From a checkpoint of a small transformer trained on Wikipedia.
Size: 17 layers, width 224, 4 heads of 64 (2 for keys and values), MLP 576 SwiGLU, vocabulary 4507, 11.6M parameters.
Architecture: RMSNorm before each block, rotary positions, no biases in attention or MLP, untied embeddings.
Each number is 128 + 32 x the weight over its row's rms, rounded and kept within 0 to 255. Layers, rows and columns count from 0. The size above them is the row's rms in percent of the matrix's.

# layer 13 MLP gate, 576x224, rms 0.163, rows 186-193, columns 0-55
size [101  98 101 107 105  99  93 101]
[[106  96 123 119 133 196  84 145 156 183 115 145 150 141  86 162 162 139 112  85 147 157 165  18 127 126 158 128 189 130 103 116 137 110 116 155 110 127  85 175  94 145 107 116 156 139  98 143  82 188 123 128 146 139 118 121]
 [157 136 123 115  61  94 162 124  94 148 169 105 160  76 168  74 119 125 167 137 123 193  99 146  98 131 134 125 142  99 187  86  88 161 121 140  93 154  95 120  74 114 156  97 129 152 168 127  51 130 122 154 121 159 123 161]
 [134 146 119 135 133 116  52 159 102  68 175 138 124 113  64  94 105 101 157  76 144 132 152 134 143  68 144  81 103 128 126 179  89 139  95 210 151 119 124  85 179 151 163 138 139 132 117 125 124 138 218 116 128 153  93 133]
 [120 157 119 153 119 124 160 111  79 149 143 141  84 117 149 101 103 119  94 136 116 158 159 142 118  78 117 170  89 151 102 112 118 120 129 163  85  71 140 107  61 135 101 128 171 135 156 162 162 173 135  92 223 140  56 103]
 [ 88 144 156 114 180  87 159 158 106 108 112 176 143  81 103 124 100 111 133 110 179  82 151 115  83 161  70 103 151 132 140 163 153 135 134 120 104 126  97 127 104 111 129 134 177 144 160 150  89 127 145 109 110 117  94 160]
 [125 181  97 116 157 185 100 147 151 120 151 128 117 109 170 129 158  89 130 163 129 165  93  84 126 128 134  86 113 166 102 148 168 120 133  62 125 100 153 140 105  80 133 104  96 136 104 139  62 142 128  89 177  96 143 143]
 [117 140 193  82 151 143  66 159  96 122  94 123 160 165 132 131 105 125 100 134 162 137 149 109 149 148 132 111 117 142 137  25 154 143  98  72 151 120 171 185 152 119 178 124  80 117 143 118 176 106 143  95  83 140  89 141]
 [151 185 129  77 147 196 141 106 137 158 160 139 124 162  32 151  98 127  88 113  52 109 146 105 108  93 116  80  96 119 126 111 113  81 117 124 124 152 115 127 177 126 112 146 148 189 101 107 173 144 197 137 146 165 107 136]]
# layer 13 MLP up, 576x224, rms 0.171, rows 186-193, columns 0-55
size [ 99  97 102 107  99 104  87  98]
[[ 82 132 164  96 127 134 125  90 113 163 173 104 155 131  89 102 143 126 117 132  79 155  99 133 125 207 121  44 126 147 132 108  50 147 155 133 140  85 120 160 150 157 132  69  90 154 125 125 117 160  93 130 110 108 102 134]
 [145  80 138  75 110 131  91  71 142 154 137 177 153 123 130 168 154 153 193 137 193 123 123 130 168 138 193 123 113 127 127 146  82 134  79 162 166 121 118 127 131 179  99 111 145 193 131 121 113 104 137 116 159 156 108 114]
 [130 156 139 152 148  85 184 128 154 106  84  48 114 105 119  91 120 115 130 139  76 172 165 122 124  98 145 128 180  99 126 114 131 168 134  89 157 133 134 134 162 109 144  94 133 125 102 169  94 158 153 131 137 173 164 131]
 [144 164 145 137 139 150 105 156 162 127  96 164 137 139  73 111 145 169 122 133 132 162 123  70 145 136 138 213 188 133 178 137 160 169 138 162  89  89 132 135 115  82 129 176 150  72 156  96 122 193 127 121 103 120 145 184]
 [120 152 148 108 119 132 155 124  96 136 149 134 142 141  56  94 136 127  84 120 110 124 142 158 132  74 140 105 148 114 101  99 101  82 125 126 148  61 163   0 112 172  57  95  83 153 147 111 148  85 152 134 181  95 143 155]
 [100 109 123 138 118 146  56 173 124 171 186 101  98 147  87 150 154 179 142 104 192 109 127 139 126 108 138 143  91 105 102  98 136 142 121 141 103 150  93 123 161 158 162 135 161  99 155 120  97  90 145 173 170 181 156 190]
 [119 101 123 107 159  60 218 114 104 127 113  69 137 134 102 154 116 107 114  75  94  73 114 134 122 131 106 109 123 126 155 153 160  77 130  98 111  37 113 133 147 148 138 117 102 185 124 120 134 119 183 188 150  66 105  91]
 [137 119 159 103 128 120 110 104  85 103 119 112 126 103 170 106 123 163 123  92  93 102 143 108 104 111 106 200 146 162 141 109 148 158 113 132 152  86 134 167 112 170  84  89 160 146 114 104 120  90 142 125 190 110 151 123]]
# layer 13 MLP down (transposed), 576x224, rms 0.102, rows 186-193, columns 0-55
size [103  99 108 112 104 100  92 102]
[[103  47 137 132  94 101  89 149 176 127 125 171 141 114 157 164 152 124  59 129 167 131 187 153 155 107 115 189 164 157  73 178 139 173 106 126 169 172 149 164 146 147 143 164  93  64 167 112 133  77  66  76  73 161 151 159]
 [137  69 129 176 122 145  90 123 149 103  94  70  40 118  91 132 132 140 185 166 118  85 107  91 127 136 140 164 135 137 125 129 156 116 122 184 110 133  53 168 126 187  95 156 140  98 155 148 172  80 119 110 156 158  93 129]
 [120  64 138 176 203 120 160 154 134 246  60 123 126 124 183 154  80 115 108 119 126 137 122 113 146  99 174 143 181  95 182 132 116 124  97 135 150 102 109  71 144 199 149 108 121 117  94 149 115 140  93 168 140 188 192 146]
 [156 124 170 169  75 123 142 160 152  68 157 137 103  87 107 155 157  92 160 125  97 138  97 131  98 141 114  85 140 114 166  91 193 119  99  86 101  70  98 125 134  91  65 148 166  86  64 149 155 117 142  86 111 111 140 145]
 [124 203 146 115  69 169  78 161 111 150 154 144 131 138 126 129 135 105 130 146  82 120 107 115 170  94 161 124 173 167 111 122 107 129 137  83 110 100 109  82 140 142 119 156  77 124  82 100 157 105 131 149 131 142 193 132]
 [150 109  62 125 146 102 157 181 151 139  97 129 119 184 128 103  96 171 108 133  97  93 102 165 145 103 196 111  71 110 187 132 143  92 133 105 138 149 100 115 164 104 120 170 146 186  94 132 145  82 113 104 148 167  51 124]
 [108 154 133 139 109 138 110 138 152 195 119  82 107 135 114 141 122 112 148  74 205 116  97 132 131 103 140 104 173 108  41 102 112 153 156 123 118 191 129 150 202 104 125 112  96  67 102 136 215 139  99  85 142 145  79 132]
 [134 159 116 155 132 126 129 162 127 118  97 171 119 156 182 142 129 123 146 102 168  90 115 137 130 110 119 168 145 148 106 133  86 100 157 117  76 119 129 131 101 146 105 121  90 123 100 189 135 121  88 113 129 113 104 125]]